config.yaml
init_std_qkv: 0.0715
beta1: 0.95
schedule: "wsd"
Each number is 50 + 15 x the weight over its row's rms, rounded and kept within 0 to 99. Layers, rows and columns count from 0. The size before them is the row's rms in percent of the matrix's.

# layer 7 MLP up, 320x128, rms 0.124, rows 93-111, columns 0-127
101:54 29 57 65 34 31 65 71 39 43 75 41 51 65 77 55 79 41 41 48 27 52 54 55 58 65 80 59 36 53 37 40 72 59 51 48 48 29 64 66 07 61 42 68 63 42 54 62 07 57 52 44 46 64 50 79 68 51 39 54 40 43 63 61 26 51 39 68 81 47 66 33 34 53 33 50 62 40 37 35 48 73 21 32 23 44 45 33 14 34 47 61 52 36 54 57 58 39 52 56 68 47 71 63 64 41 67 59 35 44 41 53 45 60 54 29 55 68 45 60 39 72 52 29 39 27 56 46
097:62 60 52 49 46 44 51 89 65 40 47 42 61 63 50 57 37 50 28 78 76 39 69 31 70 51 64 62 34 58 58 56 31 58 65 45 75 41 44 35 80 49 68 50 53 38 51 53 22 63 31 46 33 40 54 47 58 46 55 27 60 36 29 46 43 57 29 44 60 52 32 65 48 54 31 54 57 37 99 64 58 30 53 39 47 79 62 52 37 68 62 48 40 60 25 66 23 53 65 43 72 68 60 78 42 26 73 32 51 61 54 55 56 62 65 45 35 47 45 39 53 46 16 75 54 56 81 37
102:60 83 35 67 32 57 38 54 72 77 42 54 75 44 75 46 99 53 57 40 60 64 48 39 30 44 56 41 65 47 47 52 69 45 22 46 34 59 73 52 65 53 36 52 72 60 55 50 24 38 63 65 37 58 70 60 36 60 66 51 49 49 69 37 64 68 38 41 26 65 67 57 79 56 46 39 79 59 46 26 56 55 37 43 68 58 64 21 33 58 26 55 64 44 59 51 45 57 65 45 31 38 67 44 32 58 58 34 69 44 50 64 38 49 52 42 64 52 22 48 44 58 47 29 47 46 77 24
096:55 39 35 31 34 48 32 40 57 52 35 56 68 63 39 41 44 61 69 17 34 40 51 42 56 63 41 38 37 51 62 54 62 28 30 63 51 53 58 59 60 66 59 38 72 41 55 74 57 61 67 76 50 49 60 62 71 45 50 31 63 58 18 45 40 45 23 61 69 33 39 71 50 71 42 26 63 42 26 47 80 24 11 57 40 43 80 56 54 49 71 44 50 90 79 62 49 58 77 17 41 62 64 50 33 59 60 31 42 38 58 64 44 47 49 45 51 45 47 42 44 68 31 43 51 26 74 53
104:60 44 38 58 38 65 24 56 42 23 57 41 35 63 41 40 52 33 56 36 36 45 19 73 38 32 50 66 45 44 54 45 46 59 49 57 33 56 68 52 44 44 56 45 59 51 54 43 23 69 58 55 40 60 62 63 56 46 68 59 64 33 49 18 71 59 44 46 71 20 43 70 39 54 56 48 31 34 38 59 51 62 39 48 82 50 53 18 54 31 47 45 40 16 46 32 52 46 42 37 42 38 24 44 38 40 46 84 39 72 40 46 24 45 27 18 52 53 23 60 47 41 55 46 99 36 23 30
104:60 45 41 46 64 49 49 40 83 75 49 80 55 32 59 43 20 67 54 17 47 33 41 74 55 59 61 57 31 76 42 39 66 71 48 57 65 64 46 53 42 50 70 68 56 64 50 45 52 91 60 59 49 61 76 26 50 54 55 52 82 37 72 62 34 60 50 56 32 59 37 48 72 41 57 70 63 74 54 52 51 49 58 41 37 45 43 38 56 53 32 63 18 64 64 43 45 56 25 73 38 52 40 63 96 45 39 42 47 60 70 52 58 47 53 51 38 48 64 40 46 53 61 56 18 47 18 33
117:44 76 44 26 37 51 47 54 10 41 60 82 64 57 30 50 37 64 41 56 26 39 31 65 42 65 76 20 60 72 48 35 60 57 45 57 44 30 03 22 88 42 43 61 63 49 52 55 57 68 31 56 58 34 36 60 35 54 49 47 45 43 29 40 49 55 52 65 46 50 51 40 40 63 45 47 29 45 69 50 49 41 60 63 64 22 52 90 35 56 45 30 55 61 45 54 49 52 46 43 41 71 44 48 24 60 68 59 61 27 51 35 72 86 61 53 54 32 58 38 58 70 46 43 50 37 50 72
102:55 42 80 73 79 53 41 42 47 53 49 76 49 63 35 58 42 53 34 48 57 29 38 59 28 73 21 66 43 54 69 32 34 37 68 44 68 69 45 36 65 61 37 41 45 41 61 58 48 36 47 53 63 58 41 39 34 68 29 45 43 52 57 34 79 49 21 50 69 11 35 45 83 21 79 47 67 56 41 41 57 36 24 57 53 45 74 61 38 46 51 53 42 66 64 40 53 61 46 27 56 51 61 27 80 60 79 45 70 33 57 35 37 32 47 32 37 64 35 41 53 63 46 64 55 35 78 60
095:56 61 60 64 54 38 50 62 50 14 47 59 49 49 55 53 38 32 41 49 41 51 27 16 27 49 52 69 75 56 57 49 50 57 61 40 43 48 52 39 29 18 44 49 61 71 61 39 54 40 48 33 40 42 28 59 59 28 38 28 64 55 38 56 47 65 14 28 45 23 22 35 51 52 79 54 28 56 50 33 47 72 66 69 41 60 65 57 36 30 56 54 23 41 52 30 32 56 28 69 26 58 51 85 54 73 47 30 58 24 73 35 40 43 50 63 55 50 26 51 56 28 44 48 40 58 62 83
098:38 49 63 53 46 51 31 37 77 22 66 60 63 72 60 41 67 81 33 24 32 70 67 52 39 48 37 26 68 70 73 42 58 60 30 69 68 65 37 51 73 55 35 39 74 36 48 63 47 60 54 51 53 44 63 77 30 70 48 47 59 42 29 77 40 39 46 56 38 36 42 75 87 46 19 51 61 62 44 48 48 40 30 59 56 36 64 45 57 59 33 45 39 63 39 52 34 44 30 57 82 48 22 78 50 46 43 52 58 55 51 65 35 44 52 16 41 23 55 46 42 37 56 59 66 30 54 34
096:59 48 56 53 78 62 55 66 39 58 58 50 44 55 44 57 61 50 34 62 45 50 45 52 40 53 52 75 74 51 55 52 37 51 35 35 21 60 26 44 70 31 66 56 33 48 40 82 26 10 47 80 42 87 85 69 60 54 77 58 53 39 68 42 60 47 71 44 43 49 53 61 37 51 59 25 39 62 42 39 59 48 56 15 33 61 65 66 56 67 40 39 54 55 48 41 60 33 37 84 35 40 32 49 37 25 64 63 83 61 53 41 43 63 47 63 25 46 41 66 52 42 37 63 55 58 24 23
102:76 43 70 58 46 33 36 57 16 49 72 64 19 91 65 49 87 65 34 32 27 54 28 14 57 54 52 47 56 59 51 64 45 61 41 49 51 27 57 24 18 41 48 49 55 22 54 54 72 49 45 37 32 55 56 82 43 61 38 36 58 72 54 44 74 58 52 43 42 48 67 51 43 49 39 55 56 64 49 44 77 40 56 60 33 65 59 46 52 80 54 45 58 64 43 40 45 68 38 57 47 46 34 55 60 66 39 58 46 17 85 61 51 41 51 55 69 60 21 38 48 58 57 69 67 59 52 52
103:41 53 40 21 53 60 47 61 39 92 56 47 56 67 42 53 44 60 75 42 44 54 53 40 71 52 43 40 50 31 55 53 52 70 67 42 31 57 63 44 60 49 22 58 36 53 67 30 68 67 37 49 52 53 46 67 52 64 36 67 45 78 05 36 53 49 53 20 25 69 64 56 39 38 81 46 53 32 74 59 46 84 47 31 63 25 39 56 38 57 36 52 69 68 53 87 52 61 50 52 46 52 09 45 44 73 66 50 50 56 59 62 65 33 51 41 58 48 67 69 56 25 42 41 48 27 38 57
111:42 59 45 41 50 43 51 66 58 69 51 52 52 50 37 54 42 55 45 40 46 81 32 64 45 34 45 46 69 47 72 73 46 32 42 47 37 48 60 31 83 35 63 49 59 16 60 34 26 47 39 51 64 35 56 52 61 77 69 40 59 43 40 33 65 48 74 41 26 87 56 49 18 65 47 39 41 58 76 79 53 73 51 36 43 48 55 55 53 72 35 26 51 67 74 69 51 37 35 75 28 41 48 23 57 39 33 77 66 50 20 68 49 41 39 44 62 65 26 49 59 49 24 47 31 40 60 30
111:63 47 60 45 42 81 35 57 58 24 50 53 17 48 28 50 52 62 49 52 39 37 70 46 70 39 54 43 59 51 53 52 39 74 75 23 34 29 40 70 40 40 52 47 72 55 17 32 34 26 63 46 41 52 29 51 65 47 56 62 68 49 44 45 16 51 46 46 45 68 47 44 53 26 38 58 44 14 55 45 60 37 74 38 25 67 50 67 30 63 43 48 61 48 47 38 49 44 41 69 51 75 66 55 55 11 67 72 38 84 75 37 57 84 69 71 26 65 55 48 46 40 39 50 53 47 46 53
107:33 78 44 32 30 41 52 30 56 49 59 54 50 39 57 46 71 48 40 35 50 78 32 61 34 42 50 53 59 50 41 47 41 56 56 60 34 63 51 51 51 29 66 37 60 30 46 60 41 51 91 49 48 51 59 54 64 50 05 77 58 48 44 59 59 85 13 54 45 48 45 71 48 59 49 65 59 43 47 70 51 41 33 54 42 67 76 40 49 56 57 65 35 48 57 49 48 67 45 42 56 59 47 88 43 58 31 30 51 75 26 42 59 38 55 62 29 63 66 57 41 27 42 78 00 42 33 48
097:48 41 30 71 45 49 68 42 20 40 44 47 43 50 62 44 54 38 28 42 44 68 74 42 61 48 71 63 54 79 25 51 75 41 31 56 38 51 42 30 30 31 64 18 23 26 32 57 47 65 62 72 41 69 38 53 58 63 55 36 57 64 62 34 46 33 25 37 53 65 55 21 75 53 26 61 53 53 54 64 41 53 44 28 22 25 54 56 49 64 57 41 62 54 38 64 39 37 44 82 77 72 68 61 39 37 66 71 64 39 71 29 65 35 40 44 46 41 62 42 61 53 56 50 58 84 32 50
087:41 55 24 25 46 53 78 49 33 56 66 31 33 33 47 24 45 54 55 52 68 40 32 11 51 61 76 50 43 45 45 61 38 30 52 61 65 36 25 24 44 50 47 37 51 47 45 40 54 31 62 64 43 56 39 71 58 32 74 51 54 28 45 30 45 78 44 52 67 53 33 59 08 52 45 63 52 69 62 73 23 62 52 42 62 71 29 51 45 58 52 50 61 57 56 58 58 65 29 47 65 74 43 32 36 35 42 64 47 56 81 49 73 12 54 64 22 46 55 24 56 52 63 48 72 58 51 42
094:48 53 78 55 56 71 48 85 48 40 66 58 73 52 42 49 70 75 43 49 47 59 48 52 32 38 52 45 57 53 38 22 30 75 52 44 59 51 53 36 54 32 27 66 50 44 26 34 49 60 73 60 41 28 29 53 19 64 49 63 58 44 66 46 49 72 52 47 88 72 42 47 52 54 64 51 56 43 42 46 26 31 52 56 26 53 19 34 52 48 47 58 68 44 22 53 40 66 18 75 61 39 23 41 55 47 84 36 52 65 58 75 70 68 44 44 38 64 62 36 33 40 52 70 32 62 52 26
# layer 7 MLP down (transposed), 320x128, rms 0.11, rows 93-110, columns 0-127
100:26 21 16 53 41 44 51 34 58 49 37 23 26 46 33 75 17 42 68 48 73 80 56 54 25 41 18 70 34 66 57 57 32 47 56 68 54 38 65 50 47 44 40 21 34 52 51 38 59 60 59 66 28 33 46 69 51 27 61 53 46 76 59 65 64 47 69 16 58 56 78 51 62 45 55 46 45 15 52 59 48 45 64 56 76 66 35 46 61 38 54 53 53 63 36 61 35 38 60 68 57 41 44 74 35 37 48 30 64 58 46 40 26 31 55 46 49 28 79 60 42 56 38 52 42 42 47 49
100:48 59 59 54 71 60 76 48 28 39 42 50 50 58 62 41 35 65 61 40 30 35 53 43 44 24 75 60 48 58 34 54 61 65 51 62 59 51 43 22 40 56 63 48 53 62 54 38 61 58 18 43 59 82 69 70 35 51 49 55 43 40 42 47 60 40 34 45 50 26 46 42 55 41 51 58 53 29 51 36 34 70 64 32 52 61 51 50 55 35 54 55 48 66 62 45 57 54 57 47 07 26 75 21 89 50 20 40 34 75 42 19 59 64 85 63 73 46 58 58 78 23 80 48 55 40 44 66
105:44 71 52 39 37 45 35 99 47 39 34 50 73 63 83 39 67 51 43 42 32 60 48 47 55 57 61 52 42 35 57 54 48 48 45 32 40 32 76 55 46 52 46 59 75 71 44 34 28 60 42 57 38 66 46 33 38 55 70 83 33 55 48 35 79 51 48 74 42 63 59 37 29 60 45 43 36 48 73 48 42 32 61 44 39 76 80 29 37 66 10 27 64 61 81 34 79 46 36 38 42 38 31 39 70 41 52 54 40 70 46 57 41 66 45 61 37 47 46 47 55 53 46 50 29 65 52 31
100:49 67 49 54 31 86 28 27 41 51 60 60 54 63 78 39 58 45 67 63 22 70 31 30 28 28 65 54 49 29 36 38 44 71 34 40 44 48 34 28 48 72 49 47 33 38 39 33 44 33 59 51 22 50 59 32 55 68 72 51 52 58 48 66 53 33 38 63 02 42 65 47 57 54 73 27 59 80 52 52 74 35 42 53 21 51 56 47 64 42 80 63 40 61 30 35 53 43 47 51 56 55 66 29 49 63 33 60 17 31 41 62 56 75 65 45 70 43 46 58 58 43 50 47 42 58 59 38
108:78 42 50 46 43 47 58 40 62 63 12 35 54 24 66 60 31 39 68 10 51 57 77 43 43 57 56 92 39 71 58 69 43 52 56 70 56 69 52 68 69 48 35 56 25 45 16 55 35 31 44 33 28 69 42 66 42 58 56 50 53 55 59 57 49 54 23 63 45 32 60 35 37 65 45 47 46 48 27 74 66 53 43 36 51 43 35 49 70 50 43 61 47 45 42 39 71 29 47 45 69 60 57 47 07 61 65 55 76 45 37 22 47 42 50 41 54 40 54 57 59 68 38 50 76 45 57 79
106:37 59 67 50 25 44 40 50 51 41 41 55 44 56 44 56 39 41 33 21 59 67 88 26 61 52 72 31 45 49 49 61 36 46 43 39 62 63 41 43 30 52 28 51 59 71 43 30 08 11 42 46 33 30 70 70 65 73 50 46 67 54 49 56 44 62 52 50 55 60 45 50 68 48 52 39 37 59 50 25 58 54 51 49 59 58 61 28 50 31 66 70 44 39 50 53 74 59 34 73 45 54 17 44 38 74 70 41 28 28 58 61 45 45 17 65 02 44 60 47 46 43 45 50 28 27 36 50
105:57 50 58 41 53 60 48 44 53 43 46 44 33 35 47 03 51 64 52 42 39 68 19 81 49 43 49 48 34 44 22 66 21 26 53 49 63 52 20 57 52 51 83 53 57 45 42 20 50 46 54 56 35 52 49 56 38 65 47 38 52 63 80 34 88 23 50 83 62 51 47 45 60 30 38 32 45 48 37 69 55 15 65 36 44 32 49 50 61 31 41 59 62 63 42 38 58 38 53 19 71 63 55 32 52 45 35 58 55 86 24 58 43 46 70 45 59 49 33 62 44 53 35 45 64 68 41 38
096:53 68 46 39 33 62 74 51 60 35 56 35 45 65 25 59 72 47 54 04 34 29 64 53 62 30 51 09 70 43 56 54 48 55 57 50 51 70 46 35 41 65 74 38 61 61 94 46 49 68 71 59 21 27 56 59 30 37 38 54 40 20 43 16 56 36 50 62 54 63 17 51 48 63 37 37 54 38 58 40 67 72 59 53 39 55 39 66 41 57 67 70 50 50 42 50 59 57 54 39 32 65 28 59 61 48 57 36 18 59 44 46 60 23 45 43 57 55 43 56 75 41 40 42 29 52 52 36
104:48 50 61 40 34 40 64 61 52 68 34 39 50 43 17 54 57 49 40 34 69 35 37 58 56 46 50 32 48 99 42 42 59 34 15 55 16 54 65 63 20 26 60 68 63 40 75 45 57 58 72 32 27 31 26 48 49 50 42 62 34 44 54 49 37 59 70 46 53 50 60 47 32 57 47 35 17 48 61 64 24 48 57 21 42 63 73 52 73 44 65 72 37 41 58 53 70 49 54 46 47 29 51 65 37 39 58 44 43 40 51 44 50 60 52 62 47 15 36 56 35 56 63 38 55 59 55 08
101:59 33 48 49 41 65 48 55 73 49 34 65 44 67 49 47 49 34 76 63 64 67 76 39 49 30 48 48 16 34 66 62 71 65 44 40 71 53 78 67 64 33 49 59 46 54 69 41 49 47 66 39 56 28 34 44 43 37 80 47 72 45 44 53 73 77 48 63 72 44 48 51 59 57 39 80 69 32 64 41 70 55 56 81 46 48 35 73 40 57 36 52 60 62 47 37 48 59 40 51 38 25 10 45 72 43 51 46 31 73 32 71 44 64 53 64 59 88 31 43 42 80 47 44 53 59 70 65
093:99 75 45 58 41 73 62 50 48 35 42 48 32 61 25 41 62 63 43 43 71 48 23 43 40 24 74 86 61 59 49 69 39 47 61 57 64 45 56 59 48 85 37 18 59 41 74 41 39 57 46 50 69 68 33 67 49 59 69 53 57 47 60 50 38 39 28 44 54 47 57 48 35 80 47 65 49 66 59 39 99 57 43 54 46 48 42 64 49 50 33 47 26 51 77 54 33 23 44 61 47 54 49 47 54 47 45 40 48 33 56 27 46 51 59 55 56 56 52 56 52 54 48 41 41 48 46 35
104:60 76 73 13 62 75 48 64 78 47 31 44 49 70 52 41 70 92 44 42 48 61 55 62 59 52 34 52 45 31 45 68 53 60 42 37 30 61 59 44 81 46 17 36 59 79 73 43 46 54 60 64 38 36 33 58 55 77 62 56 39 61 45 40 71 56 49 51 66 17 44 41 64 60 61 40 49 40 73 52 46 63 50 58 39 40 46 48 76 40 36 43 40 47 45 63 30 80 30 60 48 52 28 74 58 42 43 58 18 62 77 59 39 50 62 53 18 53 32 61 39 32 30 45 42 43 60 44
106:67 56 57 54 31 55 61 57 42 55 48 41 63 45 63 49 35 38 38 42 35 55 67 43 51 37 37 43 52 34 58 84 33 69 51 44 39 52 39 44 81 51 45 46 44 76 64 60 42 35 64 31 17 45 61 59 83 56 67 52 55 46 44 66 77 44 71 60 48 34 56 55 85 23 50 36 21 31 56 53 11 41 50 43 40 77 45 51 55 41 52 54 27 39 43 61 46 41 42 25 42 43 83 43 26 61 59 55 31 48 61 99 59 38 70 37 31 31 28 51 49 52 52 33 55 48 59 66
107:62 51 44 45 67 79 38 67 71 52 65 42 80 55 54 34 44 56 33 51 48 53 57 63 71 74 47 31 45 28 78 45 36 44 58 62 55 39 70 32 57 61 43 66 67 27 62 30 56 48 44 66 45 78 34 43 51 38 33 28 43 58 50 57 44 52 42 34 57 54 17 70 55 54 43 61 71 53 51 38 50 46 42 47 92 65 54 76 64 51 27 70 56 57 42 23 36 34 55 49 31 61 20 47 33 43 59 42 37 37 67 46 98 51 50 42 82 73 42 71 58 33 31 61 33 43 53 47
106:26 41 37 55 35 45 39 33 88 32 48 38 19 17 54 42 48 46 44 48 53 34 57 70 58 65 19 44 74 64 44 49 39 40 45 36 26 47 48 42 54 47 46 70 65 54 48 50 32 69 38 54 54 24 33 66 65 52 83 57 49 55 54 50 54 54 53 43 38 45 39 58 55 40 49 55 49 28 36 53 63 49 28 57 52 68 57 64 23 29 55 63 54 44 79 60 46 40 82 55 48 80 46 56 53 79 81 62 57 57 50 32 65 74 35 57 22 35 24 59 45 60 26 51 63 49 07 57
103:45 24 67 48 84 68 32 44 67 43 65 57 52 53 44 43 58 35 41 40 41 53 47 62 51 66 50 56 64 75 45 56 44 60 26 29 41 28 40 76 32 40 47 40 15 65 38 59 60 39 47 64 47 50 41 47 67 54 44 38 58 65 55 64 70 23 57 59 61 37 60 46 31 43 72 28 65 41 73 48 65 64 64 48 38 38 53 29 68 29 44 63 42 78 40 42 25 32 29 67 55 41 26 37 44 81 43 35 48 46 31 41 18 43 33 70 20 46 47 89 49 28 65 60 41 33 67 64
100:53 23 14 58 50 37 42 35 42 46 60 63 28 32 70 32 29 58 82 43 63 18 45 69 18 71 50 72 40 74 63 28 51 45 51 32 57 54 72 70 65 75 57 34 58 35 60 51 54 26 68 69 71 33 61 24 32 48 48 59 60 19 35 47 73 57 33 47 44 38 66 49 46 51 47 42 56 68 49 56 59 47 43 59 16 50 46 52 40 52 41 41 32 50 39 65 48 34 44 76 32 50 60 32 26 27 55 59 68 41 77 51 58 51 36 42 67 49 61 68 51 82 54 43 57 41 48 35
089:47 52 65 67 37 46 33 67 73 61 42 51 52 55 41 62 63 26 63 41 52 67 53 65 46 55 57 84 72 45 26 48 45 54 46 64 36 68 54 76 55 75 39 70 58 38 22 58 44 56 15 49 39 59 69 59 31 51 63 56 62 49 38 69 31 30 57 12 44 67 61 25 56 56 70 43 39 50 33 51 91 27 46 40 49 39 47 51 53 37 37 44 66 42 44 41 76 25 45 09 35 40 52 55 63 35 49 39 25 37 46 59 42 45 50 37 38 46 33 80 51 39 23 49 24 40 43 28
# layer 7 MLP gate, 320x128, rms 0.118, rows 94-111, columns 0-127
100:58 38 53 69 60 78 48 58 33 47 47 59 52 54 68 60 43 48 35 42 52 40 27 43 35 85 61 67 86 28 47 47 25 48 58 23 51 52 32 24 26 25 43 42 43 40 09 64 55 60 55 54 58 38 60 49 41 40 51 42 44 47 63 44 63 38 35 52 60 79 58 25 54 38 70 35 22 48 47 46 57 74 53 50 33 59 34 64 55 48 39 44 46 64 49 48 99 27 76 54 42 38 56 43 50 69 56 60 51 25 40 39 59 58 50 63 28 48 26 62 56 28 79 70 54 38 35 67
105:52 39 39 47 47 69 66 46 33 32 41 34 74 52 24 92 28 42 54 60 83 40 72 45 57 52 52 56 51 75 67 19 59 70 43 47 35 66 67 71 91 50 40 30 55 43 40 37 62 44 23 63 81 48 62 40 47 46 25 56 47 72 39 47 57 46 65 30 66 55 61 50 50 59 52 45 53 42 43 70 60 47 75 48 37 39 55 91 57 27 54 56 45 50 29 59 62 28 81 40 55 46 48 39 40 63 47 70 62 61 43 56 44 43 54 56 54 80 53 44 32 30 36 53 59 27 53 74
102:37 52 45 26 53 61 56 46 47 70 40 64 87 49 54 74 48 63 64 57 66 36 42 38 71 45 48 43 38 34 53 61 84 62 13 48 40 60 61 80 48 52 31 36 56 48 53 26 22 65 47 54 45 70 58 34 56 74 65 61 54 55 32 57 29 72 32 50 68 47 37 61 74 53 46 39 43 55 44 56 44 45 52 34 51 38 44 60 38 53 56 60 36 62 63 48 55 60 54 20 49 82 62 49 36 57 63 71 47 59 93 76 41 21 45 34 32 56 33 49 41 63 42 40 43 15 91 47
102:43 62 60 55 39 40 54 20 32 45 45 50 46 26 39 51 49 55 49 63 52 51 15 30 32 52 49 48 37 78 34 50 77 30 53 82 48 68 47 30 61 37 51 51 26 85 36 42 80 82 33 57 48 65 52 57 69 81 58 41 58 33 73 52 63 25 29 30 49 45 54 42 34 45 37 64 38 65 54 50 37 60 27 53 61 33 60 48 53 37 62 48 37 62 36 38 50 49 67 21 38 52 23 23 45 57 24 52 62 37 66 50 69 55 22 48 47 68 24 54 53 79 47 49 40 58 61 70
108:26 65 44 56 20 31 52 45 44 68 50 41 74 32 63 36 44 46 54 39 47 80 78 74 40 35 51 57 57 38 37 50 63 37 31 40 48 75 55 84 66 55 54 49 55 76 06 38 34 39 60 46 39 66 56 46 37 37 41 47 52 72 30 50 30 75 31 33 45 32 51 49 70 55 39 29 59 48 52 33 61 39 39 45 29 30 69 54 48 15 56 62 35 65 55 39 72 53 51 38 51 62 59 34 19 49 77 52 40 50 57 54 35 76 44 45 58 66 55 81 37 47 44 63 79 54 61 41
106:30 53 50 52 50 34 75 48 19 63 38 44 78 21 67 62 28 32 49 63 62 36 31 30 45 64 41 50 52 59 58 42 81 44 65 56 31 37 50 33 61 39 25 28 43 80 41 34 53 47 28 31 37 56 48 45 28 49 72 60 39 60 53 76 44 76 38 35 44 34 74 24 26 65 56 36 16 38 53 40 51 46 67 65 57 36 45 67 43 49 50 42 45 55 38 35 48 56 74 57 24 50 53 49 29 53 38 36 54 30 76 43 54 40 45 84 48 32 37 43 75 52 41 36 58 52 84 57
099:40 43 49 57 48 68 79 64 44 55 45 43 29 40 77 86 53 46 41 45 56 45 65 52 58 55 34 70 53 57 49 61 60 44 26 83 64 49 54 49 63 53 53 31 57 53 49 66 38 44 30 51 69 40 24 52 68 45 31 51 54 51 36 69 46 69 84 30 52 86 39 22 75 61 65 40 42 39 47 35 57 61 49 45 21 51 53 61 38 20 53 31 28 63 46 64 53 45 49 56 46 87 51 48 52 61 48 29 30 52 32 80 07 52 66 35 43 66 59 34 47 32 46 57 37 58 61 78
100:49 69 62 69 83 76 52 49 56 33 66 50 74 36 63 50 40 58 57 56 49 57 46 27 37 70 27 48 67 52 79 55 53 47 44 25 50 40 44 67 57 52 42 57 65 63 37 60 51 72 44 59 66 68 40 67 59 63 34 72 31 38 58 53 59 42 54 50 40 40 70 43 41 14 47 54 32 63 74 61 48 10 45 54 44 61 43 64 31 72 70 46 59 82 79 46 56 39 51 34 53 72 67 56 52 95 48 30 38 49 51 63 42 65 45 44 41 37 36 65 29 53 60 75 32 22 64 29
106:32 58 59 72 43 57 64 53 35 37 14 49 51 47 61 62 57 23 58 45 69 41 39 58 61 84 35 38 28 42 52 53 59 38 44 62 43 71 62 61 45 80 91 36 27 77 62 46 46 67 24 31 55 37 63 28 42 38 83 37 51 50 60 33 74 49 37 34 54 30 50 32 26 44 56 65 38 49 62 50 43 49 56 43 58 76 42 58 65 62 53 36 41 44 63 54 52 45 47 28 40 52 39 72 61 54 60 83 37 35 74 33 47 45 42 71 70 67 36 70 57 62 49 21 60 26 51 32
102:55 41 42 51 76 61 61 30 67 51 58 60 52 62 42 60 54 53 38 64 70 35 20 44 33 57 49 63 64 35 44 36 58 20 25 31 38 49 39 64 58 53 48 62 53 31 42 61 36 42 49 57 65 68 70 58 56 50 88 56 42 49 60 61 57 45 61 42 49 68 25 38 36 81 53 67 59 84 41 48 68 54 32 28 59 56 68 99 68 71 48 46 46 51 54 52 71 37 33 56 33 66 53 41 22 28 67 64 64 33 46 62 18 77 39 56 22 43 50 52 49 61 32 71 59 56 70 63
100:58 43 64 63 30 25 45 44 42 50 36 68 55 53 78 72 46 18 41 57 95 28 59 53 49 65 43 77 53 56 37 46 63 58 30 73 82 48 24 46 52 65 75 48 36 57 31 54 38 45 42 65 25 95 78 38 42 50 48 36 31 36 44 65 58 46 75 38 37 30 97 56 29 63 59 48 55 45 46 55 54 62 63 52 48 43 50 57 58 45 47 44 60 56 27 35 62 53 81 41 54 56 36 68 33 66 50 38 39 51 40 52 55 57 64 42 51 39 49 35 61 77 67 45 46 68 55 65
104:55 29 49 70 40 54 39 21 63 20 54 65 30 61 62 55 60 62 50 58 50 53 54 54 47 67 59 49 60 58 74 38 66 15 42 75 48 50 62 66 58 48 06 49 43 00 41 58 42 45 61 56 37 53 57 27 64 41 44 52 75 44 65 81 36 52 53 19 46 82 37 39 57 43 82 46 42 35 45 59 51 56 36 39 43 46 74 46 40 14 54 39 78 57 61 51 59 36 80 37 31 53 37 32 44 37 32 47 50 67 43 64 49 59 41 43 48 65 59 58 37 51 47 58 59 63 67 34
109:30 68 53 29 47 42 57 47 43 50 47 48 52 41 34 43 21 40 46 47 42 54 05 45 34 50 23 67 66 44 61 36 96 55 13 37 67 56 51 40 62 52 49 30 52 42 40 60 45 80 37 56 60 44 47 45 74 64 52 46 66 54 42 58 63 45 72 27 22 74 63 36 22 54 58 63 36 69 50 70 68 61 37 28 30 51 59 53 30 57 55 45 55 55 67 51 71 47 40 54 33 69 55 11 56 81 37 51 52 24 49 53 33 32 51 48 53 33 34 56 45 38 42 35 40 32 75 53
109:48 51 40 32 51 47 36 27 56 60 52 43 63 58 45 32 33 51 49 62 46 33 39 75 39 53 58 62 77 74 55 50 74 45 50 40 49 75 38 65 39 58 52 43 71 66 23 49 25 57 49 71 59 58 53 40 35 48 39 82 53 49 70 46 60 51 45 59 32 31 78 37 87 43 62 49 22 49 56 74 43 53 73 23 33 53 36 70 57 56 52 77 43 72 48 54 67 64 70 48 46 63 56 41 32 67 49 46 30 47 24 53 24 49 53 25 02 37 38 65 44 53 37 49 30 23 38 34
098:22 79 35 43 44 48 54 49 48 46 29 32 49 17 39 37 26 56 35 49 64 41 52 54 56 37 38 70 74 61 53 43 53 65 56 42 83 47 46 41 55 43 66 65 87 41 35 68 50 47 61 30 55 61 44 40 57 55 40 60 55 32 65 70 41 26 26 57 36 50 40 60 55 64 17 64 41 73 54 47 65 69 72 47 54 99 61 55 49 35 78 58 32 65 54 45 56 45 66 48 52 77 46 47 58 59 47 39 24 59 52 73 64 46 71 58 37 79 51 40 62 54 29 64 33 47 42 81
093:54 58 46 44 05 49 45 40 32 08 36 31 51 23 32 58 38 41 35 60 51 41 59 77 48 25 24 70 54 36 51 40 62 40 65 55 50 66 34 67 58 45 45 42 50 39 65 30 35 61 53 43 62 65 30 46 41 60 53 45 41 75 67 38 49 26 62 39 66 39 60 39 47 62 51 47 47 69 44 65 56 33 55 58 51 54 32 58 30 21 63 20 75 14 64 28 56 64 74 39 42 55 62 40 47 47 48 31 61 64 28 52 48 30 46 32 39 60 33 56 43 81 16 56 37 66 60 56
091:33 43 17 00 61 52 65 40 32 48 48 45 40 45 73 54 50 28 34 40 49 54 43 36 62 39 41 45 56 43 30 46 26 45 23 45 52 66 78 37 69 47 44 31 33 84 57 35 56 57 50 50 54 52 74 34 61 52 45 39 62 67 66 54 78 37 32 64 59 52 57 56 44 68 20 54 31 19 43 57 38 52 59 48 34 79 55 52 56 30 68 31 45 35 38 63 45 31 75 51 56 52 44 36 39 30 28 61 52 51 39 34 68 37 21 50 48 61 34 39 76 63 45 26 64 61 42 25
094:35 56 66 64 46 67 50 56 47 67 38 47 51 73 74 50 73 42 59 43 42 62 34 29 61 51 64 46 69 58 53 50 54 41 16 45 64 22 52 60 76 86 61 62 55 34 42 52 33 79 46 71 57 55 61 39 36 32 52 56 55 49 42 39 31 45 45 43 48 45 41 25 64 41 57 15 63 25 25 22 65 59 22 54 55 46 32 70 18 60 54 47 38 36 64 23 50 59 75 34 62 36 59 39 55 61 50 56 39 31 74 69 60 68 59 16 41 59 50 43 45 77 51 63 37 22 64 46